python train.py --norm_eps=1e-05 --rope_fraction=0.5 --attn_scale=0.125 --tie_word_embeddings=false --init="uniform" --init_std_down=0.00883 --learning_rate=0.0043 --beta2=0.99 --max_steps=3962 --dataset="wikipedia_en"
Each number is 128 + 24 x the weight over its row's rms, rounded and kept within 0 to 255. Layers, rows and columns count from 0. Numbers have three digits each. The size before them is the row's rms in percent of the matrix's.

# up: layer 3 MLP up, 320x160, rms 0.0745, rows 2-56, columns 0-79
# down: layer 3 MLP down (transposed), 320x160, rms 0.0688, rows 2-55, columns 0-79
# gate: layer 3 MLP gate, 320x160, rms 0.0751, rows 3-56, columns 0-79
up2 085:149116085123145139133138139130177127147162155086132136145141156126123110107096151125095112133119130117154121146093153122212136178125159115142109109135140073124127120087156148169129151168132161149109148098140122134160068112093129111129130138
down2 091:126136171170117142120090157140131158129130101125115141093175127124142132157146096090153126059152116141111120127118142141131099173133118118124102152094139148131146133056124104117108084151145103097141123128158125140090155125114136159148120152
gate3 107:162125160149151123128159130125126147177120087107118126101119121124176105135115147111133106136147126120091102141115124145126105151194101152087138130086157126177096095129139109131090133115130167131074125143126123138102128125112157120169121126
up3 097:164138174143158091141137167142138126132132089139138153132157120137083093106155111149136119088125143105113147132126134108185069154157158124132144107105091150114152115135124116175139120080131097118138130118104167125132142109143105128114121165
down3 102:071142100115134166135132129112111093117162123144136128173139160119123131143186158115129126125185152130159149102146125125158106165084148134134130120187163167112156111112104121098121166118164105135145049099148128077145163091118101108114146112
gate4 106:143063150107165140073124110154148176125146141126117116148108092143116157100117093114077079117125149112166127105115116115078131118119125111135110143102124157140154110154122174125123117075165133062152129141133122143143120143130131137152139117
up4 097:092162097157085138135147193082118132141099112166128153160169137122138086144103183155138147112170093098145121108120153151142096150150149124140170085203130138121109153108104121108128132153093116185130158120154113109113163134124092115118134137
down4 103:175127140125119088117143105136119151137137096155142138155129119103137213122137089139147093117125139142095165149115160103128126106112164125120121090105087080146155134161082139138145148104129118120129135129173134129108103114099153139166166112
gate5 088:138093153099136164129135117078135147130114134139160128149151124150123112135126104091089119125092159166090092127095125162112156117086149099108126133109126132124112110130086128084121139093140113124161131121118100174105137117130168117152124137
up5 093:162136084119113102145119176164092104175135098117140143120145117088094078131128156134133093143134157058121165150162151117141097153127148134100116126108112138096162146112127122174137145157135134097103127133118122124148154137140130134122112142
down5 094:126149123090063127132135113167105112147145097140136146135106133125105099144128102110125086138150128074131130155141139129105125134121100092130102104127158157147160155130126082142169132166138119114151067118149137130149173151109121148123116133
gate6 112:106135080181154155081167172146135119108145124113125183143126151141124119113112133130129102120159103131131107082185144137167135113118140151151141155108055113147102142168135114123156077104127111106135137118120112139106136085132130137110137122
up6 104:059154073146138133080147140143145157143102128142098169135092131141111087119117127123140074108169109097108086137117125107118113144136117116123105156142102095159087103132153141117190104135169158147171085144149129123119156120107095119119104171
down6 103:122104177099119131158129106149119110136129134116157069147121103116120146131115125134132138131145155144132187154066128109123108104150143155120123131121150142140129180110139126139087153116107112180112114120114106093163095146090146175119135118
gate7 111:141128108121087111139099171104139096118065095159142171106122166114115165145118179121104085131148147098104139109146125128153157124110094116181182121106113137129161126108077152128108107132104115153111121137127155119131124102130102118130117118
up7 106:105095184099099144092107118123089106082107101180112158113114119127114158150110120116096102146116108104127109101131131114107178182124125109123156122126109141119153096186149101113127137112141104132125135142143109115112124119107139134117128148
down7 104:138108146173133169102158145127089175123084131077112154142153114134146125182101064177136128129068107098143153146120122134110132108126165132097102108113133145091152127097141127131135142154150106107107101155107130143108178130126139149111139138
gate8 106:111084110134075133154111131140131143141163156127108154131128087108171139159123129135123096132121148143112108136138138092105085163120132168076154159158114098105130115112113162136127157147110082107157123108090164155115122151141068102113146164
up8 117:114099129132102128097107138132114143095182129155130157165108169110151094137127115114115084142097125124134141123147143123155143167114146139154137146108097137149158142101114107149150136145116105128128119106122147121119125091100065126083154106
down8 111:107079108104146107125170154123121104082101110148159145133136142144119140147122146101099081174114144142081128117095121139143124148111112132154130146124129147150143115112148156154177169130111103109117122088103114108095117121104115129106116057
gate9 096:130125156102174116150131134139151141130132130077121141168110102154177129153107095087137098117098130160137143147121162132121117156133137142127129118164110177123105156142140093117163090109153111127121169110064162122115141157137092115156127153
up9 092:197120171079141124128122119136120103112163160089151097167134113149136122124108108102122120109097115144143130090113140171125149144116127150133124121140134144087129125132175091107163065129144075118103154126088139121083135137124135103152136113
down9 093:103117113135108113115152118170138168088141159166130101091127147153127102109174156115142141157106091112082108139136124108152137101107134163094120140101122136119155132121136129164147170090106135107116158131117117144142138143141123137112100101
gate10 100:115151181133122121105094172147093143129176145094137148119106141096120145130130131105109143112124040133111085116153102139138123122132141099134123142167127123138148088111116153110115141146143158134135128101081140119113094112109135083136134175
up10 112:147168130130174139127150109136122123146181143094131141149100120131094176110165105139121102090104114150156120125129146133099113094147106146105113131182115107156130121124119167136155113175119116132106104118110087111133148140117070113081124180
down10 112:079133142146134110078124118122139054101160150107135142120101120134093141119155141170092115155151158136107144106120128118117136080104097126087118111143136151165142144159135183151140133110082093124113175142111119093118125118129116165111136103
gate11 091:113168156125094115137145087128098078117099140087099162119127138137123102178120145114156106123127120126164139134161141093106154087130137171122139116135200108098119099103121157118113127137101161119140156140103147149098149126125094138129144121
up11 100:146120146111099138126145075152091090088105132101140162120141146143104141150120129142140113127118178133101140162148157135076171124086101144132112157112167091140122136124138139099094139145128154107163116125101107160116149119145090118108103139
down11 095:152097148113147103156121117139101142105157150127156135116150133140133124140125137137172089096120138143153122138134132133132183133072159171145142087125152139148169131125114133082139145145109171117132136117109086122116099107138134118076098110
gate12 081:150104151133143141109092093139129150108110143119118132204152138144127121144176150121121119122117159089120097130073138109132124120104150150104140180129093157118115133136136157121144162157109134134119103174149083166124112152083112155103104144
up12 096:152096128086157083099100155092131096165098121139137098104143147119148152154087110104147158057126131090110151144145117123149126155117129147143126109085096118099140141133142123130132129143155128164100108125125149127134166101155162131126121105
down12 091:127119146168133201150137135143139142107105093142121160106155152122068091157131117122137110138120121122159162133104111114108123147116116082183110121099119082128148090120117141133135151133140146161165118124087184183125129154154111135124094152
gate13 098:109186146160105121161184141143125134129142107109086137131138112114112117135130131121069106146100142157105147135100143132116156148164113105147140123160146170156109121146130088104129123140132098119121148148129085147164119125126127194136101153
up13 108:126145089089127105123134140133128137114114131111189133118137134104131136124139080124154145146171148151114134112116123114138142123128115126141150129107098174128137117085110185152150113189190129090137091110121116143138140139100114119076118117
down13 111:107177134135102151124123126062135111120112138108115174091108108088112117121156094090096150164111175136096129154125109141148124120082153117103116135119143142134111106146107075111125159173143105074137119123133133163136118120095097143113149124
gate14 104:127159109127103097106148113135103140131138159104095141097173142149141144116129139114109126149130117118109151130114117113187111121137119112161181143154136136133168151114130128131094131142089169141074120132130135140118137134164122121140138160
up14 102:108166151140122119121146123149148156084145176097088117149107086141137148121168083139177093146127108145113131131138095157124117143120121135073169127137149120167142141135102132070103093093116178124129125117161096148121123096088110162151172145
down14 099:149157136117149117123140095144157145154138151153150146092103170124134128148138150157105164062165151134131120097153121150124130155138076095154096139147052110175130143120105123121127098160121133129153074151134129139090129121078153123100136099
gate15 100:144125101130116126131159118162133126132172119158071094097094109110149160070134124120153166136103111130096146147143112110123148093134121106120157163125126116134152137145135112173145119106091137125089148130159135079106109080129139106092155124
up15 099:120134163122082125116096131166118153133073120081180136162105128114156141142129143133128135127090116120141100138105154117127067182111160141114122091136149142137153116179122089109126132115141116147138092137125128111142103177112177116187098111
down15 097:071134125114129113167090134127193140117076135139140109091163123125098130115118148094127156173134119120116168147156141140118175117132097099137135132151141117104109148136121116143107131162130116133094143119125120115110134131153113112086164108
gate16 091:156137109089172092139133149182146109116078116066141076164124103118165126164161086113126134119122107156131135120115101066142110146143140175099128138136097126137119133116102125121154142125131123097097151168137158116127126117120127142128121135
up16 089:109132124160080164130138093085102136163149140167107175097131172131107134093099170110117110128127159132122129136141147153092131125091122099154110119120132162110145128092110119129101115131112143161153109126134147156122112130136132137126138122
down16 092:139136100132162085153102134153115163136129093099146163165113099117153127203107137149116122124096127157101123131114085091144116132096181127090120151132090127120113126101096107119125148156127132092095156131172151128123097110138139122140154130
gate17 100:159163140143151061134103149080152131111122122074111155126153101169101098160166115136147103158135138148084128139107089176084118111153151134098099135099126095126088127127115131120113163113113144132116139104091127169148147164161121078136081150
up17 085:119154174151154089099139134101149136107120137105101145130135112126131100172115148157191134158101164140134121149121097100110131093146107140116139132153088119139075126137151133131099133114131096124130132149131139183166154154133084110130092147
down17 096:148104143135094142141164139160133151089133102148148109123150154119101132088091126114111152105108149157149127085119121130168137154118138130131154107103079138126093166129143087148124138125136123120142127144112116136115127115139116171119130137
gate18 094:119149155108144148137130094120107191117131160109110161105136136118088151132129098119135143136161113095127156142124140127166133121188136115125128151104136142114157107124140172131122140142147124143168123120106112120141146137118149110100111111
up18 095:141119133127065091123151125136133069119130114142145165136125096140152145121123096157085134111141160127148105115119099104158164125107137138171161108170142130134143149148158091111096134125108132106122135135126098119113091106176081143109150137
down18 099:107165167171143115124110101119116127133123137074100144173118107140112107150144083121098136142147141109132151108096166168125159147128150098135125158145133137121103114137134169127179111104146124148110083131148151126148168156095149103111116134
gate19 099:132107124101130133192092066123130125132118166090103122146156146133177120138115121134137097148111128114101143143111129124132134143135096143101104170126148134134137139127158126114132153070156142184107082128131153117158128139110127091119093171
up19 101:155142131142165156132125099101159165132131120078135115123101115114171098149094112145111085103123121120107142093124162146152098126125165148109076129125165149148168104119156140067122148150137155169156109105124140095148120109082145090114119136
down19 099:155153108117128115107157121123133118126096134092127097115167131125109093141089157151114143123088134119103108148099100164154104143106158139097088137121122102100141073130079143144134131131149130158117123140146175127112117117097159133162148132
gate20 095:138135146108115100152095140145137150119103111146139124122121139100161098128104158162126126135160111115097108158173164130168156131131144105143133117159179131098176120119102148196141137098138139146121110122106146081133122093142097096084162193
up20 097:088122089112106179103102188129140134136147112163115116088110144148120145106157137108132124137113111151141176135134084143144164103120140099151140170082101152134113157095121138095119140097158136098138134078121151124115177130135140120112107115
down20 096:153138130132115117121124104111133139074092130131127153120126156106110163110146197138127145108121103104134119121148153117105102140133077119110154144142122115130092162106082145140153102109087152157100145162154090098093134075096140123150103165
gate21 101:101134157142096115117111175175146156141161113148139148105109125120165132151119127133108089119107156121131105110125113125098133128125120121123139146107111113144136119096105124147124154150133099128115108151104111117111126159177130173115088132
up21 102:156132147113108152124109101117163129130143156122138085111142152108127133115160173089169122125112119144111187116151148123170152124123123116136156176162145097100128179129140127146150091144105134150148142091130095095149168127115099134142112119
down21 104:130121115116148101125135135162128132177111116082110100086093133126139130134108117145118122183137173139160106145152137151085106121104123113106129141104148163143143146126142160156126135136140111108113118134105117182115097162146132166095172113
gate22 101:103068129134139133089122111093090130141120173168102139155113109064151148161134161151145128095135128154144135123121097136146137098122106129153138143113154128139138126128164136153117126115150135111119100130120164148162128162135102120132132117
up22 096:109093127145122100140147119141124138140089098122133148148100129150082088122141116115148164118185145122123125100123141137131088142150135141116116150126146104153122197125124141108123127088131091115089129116156133118148168138060104149143075072
down22 100:137156138114142125134134152135105159135130113097108127166133178169113130146139132148080113160084139133119113093132151095171097142144126139145115110108093107110132081132078108108147127137106125150096104122102096162155137088147141095123133157
gate23 100:062131118132124089157146051163132141122108138084174103144138126155082133163143121114106148132138166110112129144099094110142108100135098128093098183071158129124103140136090127129130115101152137126078157145130113154134124123125170143109134118
up23 100:135148155106154088105136100160091160108114127108145130120105107121079134162124124129102144112149097116107159144112139138127159155139116136114117177062174121134152109147089143127137114124138127125057136125129134122127120112122112095097128118
down23 096:168141114154133134128100170092116140134090159141119124140141125126121121115120113145122130089128110121167107094093099110157081116116137153122138121177085114103119090137148100139093144145142144103142134136140150162086141162109099141120121135
gate24 107:100155095165129118104156149167145136128142101145123152087137096145147156112085085091122135124091084176112148120088100090109147172133142137128124144122126158135116123178154128122113144110151118126129150099144077115102112103163101098109179139
up24 134:121103130146159097103163096116153092098154103114103130116144146105133124133086118119129104106107126130128164154100105151119164110130154134143139143078128151151155131125152120143162159120140151157125179095127126123085120071146115100091110095
down24 110:125164139135140122144138112151123112116103150133138139122145164100157113148119132152127132092136154141120126139134155118139141144131128154158179148126158128140122099120135092142140158118084104144165114092108114131146115092132113131118146127
gate25 107:134115154122107103108081123139173141109089119147131133118097150119205153104116118146098139115149097124089156141142122138103170125126145154108090150082118118149090128132123143171172111147147118117149126122080103123114162108150129101127160099
up25 095:146119167117129113119116113152132149090115146146116087126150122129138176129165144072091125125137120128145107148127109137125142113096118156081151151098107178140089130156109139144126099163150127115123167141161138122115097146144151109109128138
down25 099:128099113128097112153109115147176107154150097136098128102148066156101084118133164125139158128138127111152130111151154121136110111149107154142142131132121126111172125126135154098160160149117105141129116087184080140142147118150107142129118142
gate26 091:160124127094160112069189100112121140127176164108111098190143108130153077156140128112150121138131112117093121150121109149129134107103162158114145144088131127166085137139134135096168131152139167157160105150113142153120141136149128118127108165
up26 087:099157137139114139170123160145155103107114140123109114105104125137136166085127173123134130146111160150137126119164153102123108134176130058132140106105131125123168047134153096147132136119129088086125134137146122124151080106133156098105176140
down26 093:091183082154181118118109151159117147141149177114111116136119113145081111138105140143167110133126109129123105150186127109137128104131120156160113153118173114110070122160145099095082108099105125152114129117181172114133113170099131095128152129
gate27 083:187121103135160135122125145163125128182128143143151103127115122141152085122128130107142175137146139174106119129129132125128116158082125144146124163121142098116138145117151123142152151130167146073134111119125097119112113120084127079134135127
up27 088:182117093118149158150140124128114104157128122138177103121137092123156107119110119156127209141116138132139112096118112118118136149099153142171116153125162112099146148105166112114127174137140128117146129102149141136117096104087146109142139078
down27 088:118134115131155127160172108090118130130114160122113086134159134163145134168113157167150168114105147181146096140133138123081140178110145162102172126112127130139123110073103094102151121147111111152158169170105181117125141128150115121155116120
gate28 090:158090156101101151139137148094146126166130090126157172141128141095134092200160125151149166103139101132157132108155133137146121161128168114122132127149129135117118137079125091127186151115150098115146116128141133120127124135163135115102116120
up28 089:103130105153139119117145108137117127133099152104155065111107107145170130080087121085128091135118109133138154118128128085137125138126130121115155109114099150134127144164141144129101111154110128140140170120098158129131158085101111131179191131
down28 094:124146116146144137130133125120116129144146095129143119140125171161157127113123111111137120170105127148110170142122132108155076122125156110124163138137117141100115159153155155111115131147140098144145106111108138174146178136068131130168161112
gate29 113:136159151134135118141097163091103148101154100155123190152147114098110092133112148120147138122105107155104127139117123103129146112089121129172152106139098158125144114112140141152121169131109165152108126140106167126141104137133098117084127095
up29 104:125114092110107170116141156133161109180141143083148088150140099123137079151107173095142129109142134152111148150154155122108125094132124163092139143131139134120092102135109112087086109154136089148146133107125117141148115133126154135151121151
down29 100:134138124134109094125133166127146112152196140138100149061146101099142100117124112104167167101144108168130108142121100093138125091123121081114154146099141144129079123161130120115106112147147108125119126109145128129103114129157138126128168151
gate30 090:092111147097131134136164095109083092164142129111119170139098150133141116112111096108136131137153152127157132104085145140138132137150188138092144122114161134173135105105152094140099168127172146126174159116117131137154144104163165105144130158
up30 093:114152128163101104078115115139150178076117171171159114120136127125105146134140122124093097115150115131134135157153109136139142101131086130137132128135103145097137151123118128121150118099126135110083136112159161076107126122125119119052109113
down30 095:121141162130111120129125077134136076111172117117116118144115133126123116146151129128080117106159143100146127156106146107130135114094111119127124114188126152095064124148154142115157141148137166079143129122150139108082127100112142142086105085
gate31 106:146128091141135128112181135114106128136115097191120147086093087164143132123138117124149107103113101096139126076148133141135158148149136105132123137142120115168175113164124143082103121113145155120161144142124096189098183138115131128141121132
up31 101:116135125110152117122157139101137088179104109128146141117100121127101150106138106131127156120127168156163130048122110132151147141137128136140111131173115108140127117139157111096123074173124123135146121107087099156115183151121099154139143146
down31 107:101145130131136140121146135083127074138103122095177114159127127123108134138066160131151094096097120132164113149140174148130129112123123165133110105119147156172081156100168138143126150161140105155102104109123142155104152138086118090155148132
gate32 107:144086086122141134143115166146115150142150106119115109122144132151149126141176144111157137096152115131144145165134111111092123088085135131150171150110072132125162126147148190148126135159120134113105084112107127152179166109138135147103132203
up32 091:102177126140148102143134126069107117126136133161122137152114127081096103101120127155120146127112116094137113129114072100152115127179134120109134106165142164114163104137124084148132101116124093162142172140093141087116109135120090104171153111
down32 102:144121192124154144135104117138131147129131133183119128155089171163101117127154110094139103100126122132094146134142109160107087163108104105137129089160133152138107177145113159162129151174103144145155136121097151139108156116163129164086134114
gate33 110:136154155124155116132150140157137142095166116119104123148151116112127109116109141101117135168110153159116135170132119088153105116135124112110176117113120220170107100102103140144124131095091120117122169126125159130129146136153128134139151111
up33 113:102121106121127134143131134128118148125112126139153144129135141174110145136096123104141084109119097093117118092141156181108131167115153152119100148116135090134130127164128130076157139113152090092117098120131079109148149132139127129136124114
down33 104:126131147118115099133144123113150093106116120127122123127139139134149128102148125095133105132098125128117118083116123133066152100125111144075107121162138090094124113138146118131123076103141167116085062171127108164088130135152092161101116083
gate34 096:117134149127153128096133137173125131152074123121123116071133154154093163099123118148155121112164145124095132147153169168172150123144102135097130132083135142144104140113090082144159142108140159120100113083137088121126174136119164114149083119
up34 090:110114155159117115158081152101132094158148109138152158136109122093088169164178156110146137125144137096149115097087130149119126121094141158145136113139132097117167141147118118183107111153118088164154155131111132125121133121113110118104099120
down34 099:139161120131106156134158164135100136098165142098119151140183117137143139137125127119093090161086117119133159109108116165126135159125113143142106126121149116146050091105164153087168136111165147115107154157103136131130152156103127118160145114
gate35 104:142157120148113153144163130144099104135073107097141142129065149077130135152107139166120180156103108096149125100179135130175111108092151086122150137108153127104141126099112133120065115150143111120146161168138132171111176129115155126109088151
up35 101:142078116136125144115121148129109109115157129135148136122111130100142143113094108114139130116145166157153137128105155115132147173098110137164066137117147134125194103134157111100162136139131165141116093116138081123122090090078104110134078115
down35 095:126148131144152126091122155141101141124107141107101139087126158158122130145142110103111105122094114151172118164112161113156159147120119097100176098122086159154098130101126139141113096071120137161131144144130169189107136076141105137100143131
gate36 090:129151121163123106098143170124143099126140074162084123108122090083110122114137133133111087124130066141132138128118103102106162117150147162141175112148118144091147107098138124146115086138118112165111164143112162109129206111135150149151142139
up36 093:120075130129140110096144100122145155114100136106110126130125148165117121154106148159116139120109141115140125089173088161112158111137072123104111132105126100119109165143146195161153139117123158112177091136151165159127092113130147097119151127
down36 100:128115111152160156137083086131084148137137128124105138162099143120129133109116157128160102135118124184126096186118114157136106138157102101137104135129137129139159137123122128088148127109126136153151133101156094097131076128154115139116112139
gate37 101:147147098136172077156102126146069139149139159112118130108120144104107133105161108133134099116142118144125133144110087105124149159142140120095139129150143129121156079106138133114182139156132187139108130139061095114107089124144104139100185147
up37 088:110140148137122113113132090123149130099150142106124132141108131085124172085162143164126119114130174128098119136107110120129119102136077129099128170127094100123134180163145126176093130081110124145074138097111163126129101104103095077112161094
down37 098:129102126121125149131122157129105128108142073140154122130165135172181125146114157132106140091118107109125100104143143126133094133073147143162131133108182150134075149118147154105111105102100100117176143105164112144128146169111174138112120132
gate38 088:135118122139146125125130090098152115135141101095139152164168109125155146108140117109154119141148173104131160159156074121146146120129098106118112122136138152123134148100148136112119104088161128139117145130160114127123170125145100099124142162
up38 097:133120137128101137147131166149098166113135183133116120083104112136111107143109123151104145099130076123105115121138149141142122171156158141143148111158154136087119105116139099111123121163141134117138114123071152087120095121116132149122117110
down38 092:115124134091138120116138101127099102157147147106113143120151096076147139113134140126106141170153159161118120147095079109143128094123116133120079115142120185138108128131150107124106133156109121142126135115093127115112124157109094114103118105
gate39 102:148099101124124111098146096123123081147083113136150145148144154107131074132135116112155077112163118142146128122124168169097159149085102117143149113100155105158134124081176173166143150123126126125146165137118128143099145115133100094081134134
up39 084:121122134101121135136121153133150088173057138133106094142118126124133106097164121150188134122142095091148097134117112191125145153128129157140128091105138108137129163130129116111136162173116111130105134151105152119118146132136105106110066127
down39 096:104142134101093154176116146165148136132128125153131137135087161140118168105129088133135139152105140112118138110122056176110122161131123122083112071150095156118165143163103095107124124146116101172058154135103142105123130152159155112150091144
gate40 110:147104142132130176126121146096119134156134086148118087147138076127153147167136077118129116116150166126162137074145119155118124134139113079135126156133123123122132138166109103112165096088115080107173097154117115159113122147153138124124134124
up40 101:071164144164117088130155097164129096109127112096096120109095132100107150092150173121127141129143097131146110201119117103162083120146123183120115078130127137121140097118140149125103131140109160161100151129133123105125131098127120148119142152
down40 098:132120101121164171098145110135153135100100094111145096073093078135137155146168135120131153127145118122159163089128090142169132143152108139119164107148107111137145102165092150127107106076127155112144097147172143117096148156150151153152172115
gate41 097:129089142119137137106155124130155103139162132134118109130171136152133107141088113093173133102072155149136141101123105128155141132108098161114175131124118112141117109110159144109158092115163098101095105128127150136113119111093115187146105166
up41 094:131071161090136126096144109125164112141163103116141143168176149166122118152117105123148108082037117145104137111109106143185140145111077157130150121122119126121134099131152132136147139092145145144113094115118175116105120149156083141107105150
down41 096:129177161157150126129100140144134170147121146079152119114116123102138103108138124121153147115196144128162138165110127103126092137149124159150101120124133114114129128135143114145137116111086122137152186106165118108130103135139138137138110123
gate42 100:125141122145106098128138092108123124100157068155128125143108149082167159143106181104148114121102061118078114135154147087097168106115140147117162114085169161142093086128110138143110114115125146143104146152133132107100133143158172143126106142
up42 134:145093103104103139111124162138110133135087170153140152072146134149127094160143093130065091121174158098156157130118106131191125180158109112133140132138126102099142141151132114102153141116087118152105120111161153154147130095094120124134106107
down42 116:126115096110102154147140121174097138113105128122107166101138137093116101163146111095069134126139111116130165150091117165150143149185120148150150107120141123090140143135125124125138159087109096140115099103119144168104151100121137103130096113
gate43 101:142154180125147084161137105133094111122106093157165168129165081106128124140127124122120143113083131146118132119077128098133093112154123131143133074138146149083169092150122139138116127159136127153153149131128104106156104131131169128135106107
up43 108:151145068172118142081125144113137155090116137105125097150137073136172118134141145134085117149149172112141088108137104088121102114126128126116115139129137123131113109137133132162080121148133156125115143142134144129126134108114126135088187110
down43 100:119138118125112114065120155088079145148084101115101166112123149104110136145110103125109148113112130111112131116098171117102173110115102126151104091137107147108117131104144153100144101098104118131128140101117150088113140102105148144079121143
gate44 108:151151123109125169130130175172132151140133112131146157109114114154131163144118165123131135136115118168154121099114077110104117126080131112158098090124092146115092122165096113092136071140144148146119123159141125154143098142134166134140167132
up44 105:172141126090144164152104102100158146132129141122108140126100082122148159141119097139141068154081119135100076127137145103119122141116115107137114127168142124113146137161130095131157131128078101113137174109131140138184127119128160116154150102
down44 108:165111135116128125191116146130142141119134132117094126117158137122184135130137134137160116161134083124119148118116103100119158156084124092125124122127173132130123130150113113148105123135068114138127170151131130118102117089119158158126110131
gate45 102:108130119119139132164131127168159139093141144115156127101108122148074138113131153105133121132121101125090200165132165141118162132139175125109111143154107141115079174121118129112111156104144141128107187095093104098128122089167139100168144121
up45 103:150144126110086116088103134098134128148112109146124132130147172147164077131132113149102118145111130137157102146135119144127082125132102107169138094123144133123168077112113125164167119135112142150143075138123146145149131155096142144100130139
down45 098:126107127128132120177122137088185142108091147150147134123106138127109109124094158120131140152147116115134125136148127125127110147111127129112086112095132116167081119146118173137099112108155127138119130169124120103095158135128090134114116136
gate46 103:138143102131155104130134160137135175140160114136102146135132149160118120119153172146152130132087176113075158139095142156099135151151090149114094157147143164161109115130182069148129117111117097125129146139128156191165151137143183153151173101
up46 108:129119131112164148088124103139100139135108099104111097119110135136149108156133153135126139131154132145142130115167151094117128125127140135133159128112139070123054189111142132152163142153121195139169108132131120118137114081118098117120158125
down46 107:165105136138104137125151161095121122157162107116103161159170154106136151149133189131101117110122096137067142119112142131123100094079067121115153131181157150111125121120153114155140138114101118123119155102132175144113146144099154177150103101
gate47 098:151130201113166125183126121121134083117140138128154152099128120091120136136156112150148131162117107131138131137132115179123129127159110113080102163161121113120130095087131166162104140082155100122122122096102115147124106147148129131097096129
up47 104:132123090145071145092130126174121183131115121161108107154117090164141133099090170082125148114140098126110140128149150095170125124164169145166111122152132120115133163164167136109169129156090156112108128118138154128105108108150142123149189106
down47 098:081078159141127113103153086136125100120127131120144121083086108112141103156115070098107165101114117116153111137126121124117121107155127113108119108156155117168125119140115102118153120129130152123168115158110126121114122112126140105121133154
gate48 102:087096109143150173134107111126137144169150119115083140103151107134086121149137085163111130065132103143082134110131093145136151131133101133148132153113106121139087121114153196093172116152072130140120137098137142125105087115150103089085129143
up48 102:128115102140178143128125106114139131129142200130063098122111099105133151118140102095148148085120153119113164108135072110095136102131113128124082147180134121131105174161138100132128093109126127145118117127122105148114105122112127129142185104
down48 102:126111124137180138102087135144178120120159142105107106137108136138140149148159103109151100143146150120137155114093079098143126134119163113141074164139102130150162115111134126125127124143143149135119090142133134094152129151144113136200145112
gate49 097:113118159118078141141125086169137118131110128120128155162127147155176143144128151106112170107119125146123151149179096104097127117093110155135158122108071130149100141106128118154184172147164135058125131124174147175120143114175124134124145136
up49 092:097127132118100080178105087111150124098147126141140103120175101082095128088146107144126086142111142136143157089075150146146093153136165098121110124144133143138107124124105140118119120140106173149122131157081138134112115152085116150126103158
down49 096:137096160115110107166128114110133102142127122111160123118131145142146152117157105122127189091155128119153186133111128125095130141107150173153133081079097118104134171128108132130163118124109141105112136131202128170121083114135143115119160111
gate50 087:162121123137090124170110128109120089184102126151108134146125091085138146094096151175150138098141117164123130082148112135132122181151152076110147104141132129111111126127082093098139161125090148116129088145112158131089131145139126083109110174
up50 090:161107145123134099106087155123147125175098103125109137114148147114165135108102127139138116116182139109139153098079147165139112130129127088107152152135165132185127097138079101099133148165102137112127111156099133118112113135100129126100099130
down50 095:145145120141100117058142145151148154163159136087098097141151099123129127091109107128151131142110179128162155100077140136163139179092139124121135152156135146163073142106107104146164122121116135092140121149136129123124086153113117132141158075
gate51 091:162120110166137132168152147151121152163146130150138132117123164129130137126118105051137123143119094131097105180140105110142151171130164085096145139156118118128114125099097105113152146134167150132126123133122139139105136081117128076125153111
up51 104:147145101153114136122136128116134169133166141150103095119113107087144093118119107083133167143141103144111105151157097127109131182143165094112141134158101119131124140145134097113179145148167094147128076164110137156109159139141104121108142118
down51 096:120119120135156152114119145127124155151135174150128098091125111126135125065145084110087155112170158143152134144136126123118118151113083132149116114111116097157189130171119090135136125147169121144137121126127153154134141128147117130110146123
gate52 098:116097129142138188110133118101142149147139134148146119104154110125156136123126158126119117118130116116117088166085118125106158116105143153180169132099113136153135127176127114133119126153094132094145156143124128164114180118133133121136112135
up52 094:105156127136127142138125086154089169096124123115168129121094139109093155103153097134105108107186127143107149177126144122155151149104155097153121144158127157123136102095110153130108125147111145096133128144109116110115123107091072122103134122
down52 098:155137113162162167062113152123095114086128119143185104124104123147176112120141137126108133106134115156142116144105127114093123105152160133159160106125119092099102100162124115150123133119125125103137157137111130156132106125093152086145148078
gate53 100:147155165113113129143115106159117159124154084124126147107131141157143143111114130173119105066133109135171119125144112109077133166123155194121166142118118132147103158105086166083143122150123113101134120118165118117157154131135159178118133125
up53 098:131155113113110114132159154165136149158163138152122106113125100152138161082115103113110127139085159104118143144100105139148167118114174135176103080162077120104118166085116156133108155132101103127110134177109117118152188112127122169149134107
down53 099:143132132076127162120129083143115107155116107130114111122081164131166156134117116186123137103149142142143128099124083168156127117120143090116093146160143098093115082182055101114119116160112163118160126145130122136122135099156139163124066117
gate54 099:188094122088143119159116134137128141153158125095106139081130119129102126138117088113106161126145104128118089152150116140155175166149110151181140098109137079127124144162160137117120104136118129158151108090118098144123183148127112129142121136
up54 090:103141126133119107117167131158131126141119121138157166126129136109136189122140126151160093112109138133153120143122118110121167088087113092128148132135115138109152107115097153145087152126155154152103125163125130106175093131186169097125100136
down54 098:120073138101161129110125125175129147164141130139132145120158081143135150128138149141168161109168129125133148108147096174154140115129158134159136123156178124137135094142125161124089107085147130103114126134128141132150147077149144109069118138
gate55 097:154127114129113106112107138109110144168113131137121141114103121125150149096148130151150098096144152122163163080152155157138144136119099161165140084127142081129161138153166149144095139131115171167117116166145131111173127099099131157097114128
up55 094:123109148127118134120130099139121119102092090113175152148127133135135100131112185124110125173074116132126154150183131143158103173123142151122148156142141105128141149118160123106152130145101101092148135090160103132114131104108151135152069150
down55 094:140185140087135158103117111086132110134183151145103126144134097115072115115155126133128075122127138140182178111142110129127175088108133114140076089126122139116163081137108122108106110140098144116144170108133151066098105125134130181129164127
gate56 096:114104125081106139136122112126125120111120111114172139126177118122065115131137098112109107090150093135136139137125124123155161192113187119149132178126118100129177147136152133095150186115160123122112135072120129099157147156113125111119126130
up56 099:141121101126086133151114129113115099139133111138130127113148124101172154097161088126117123124154133157137128114125104151123164216129183126162101170120138102120139131125106122104148158085173120142154100122130139141136069116095107100120150139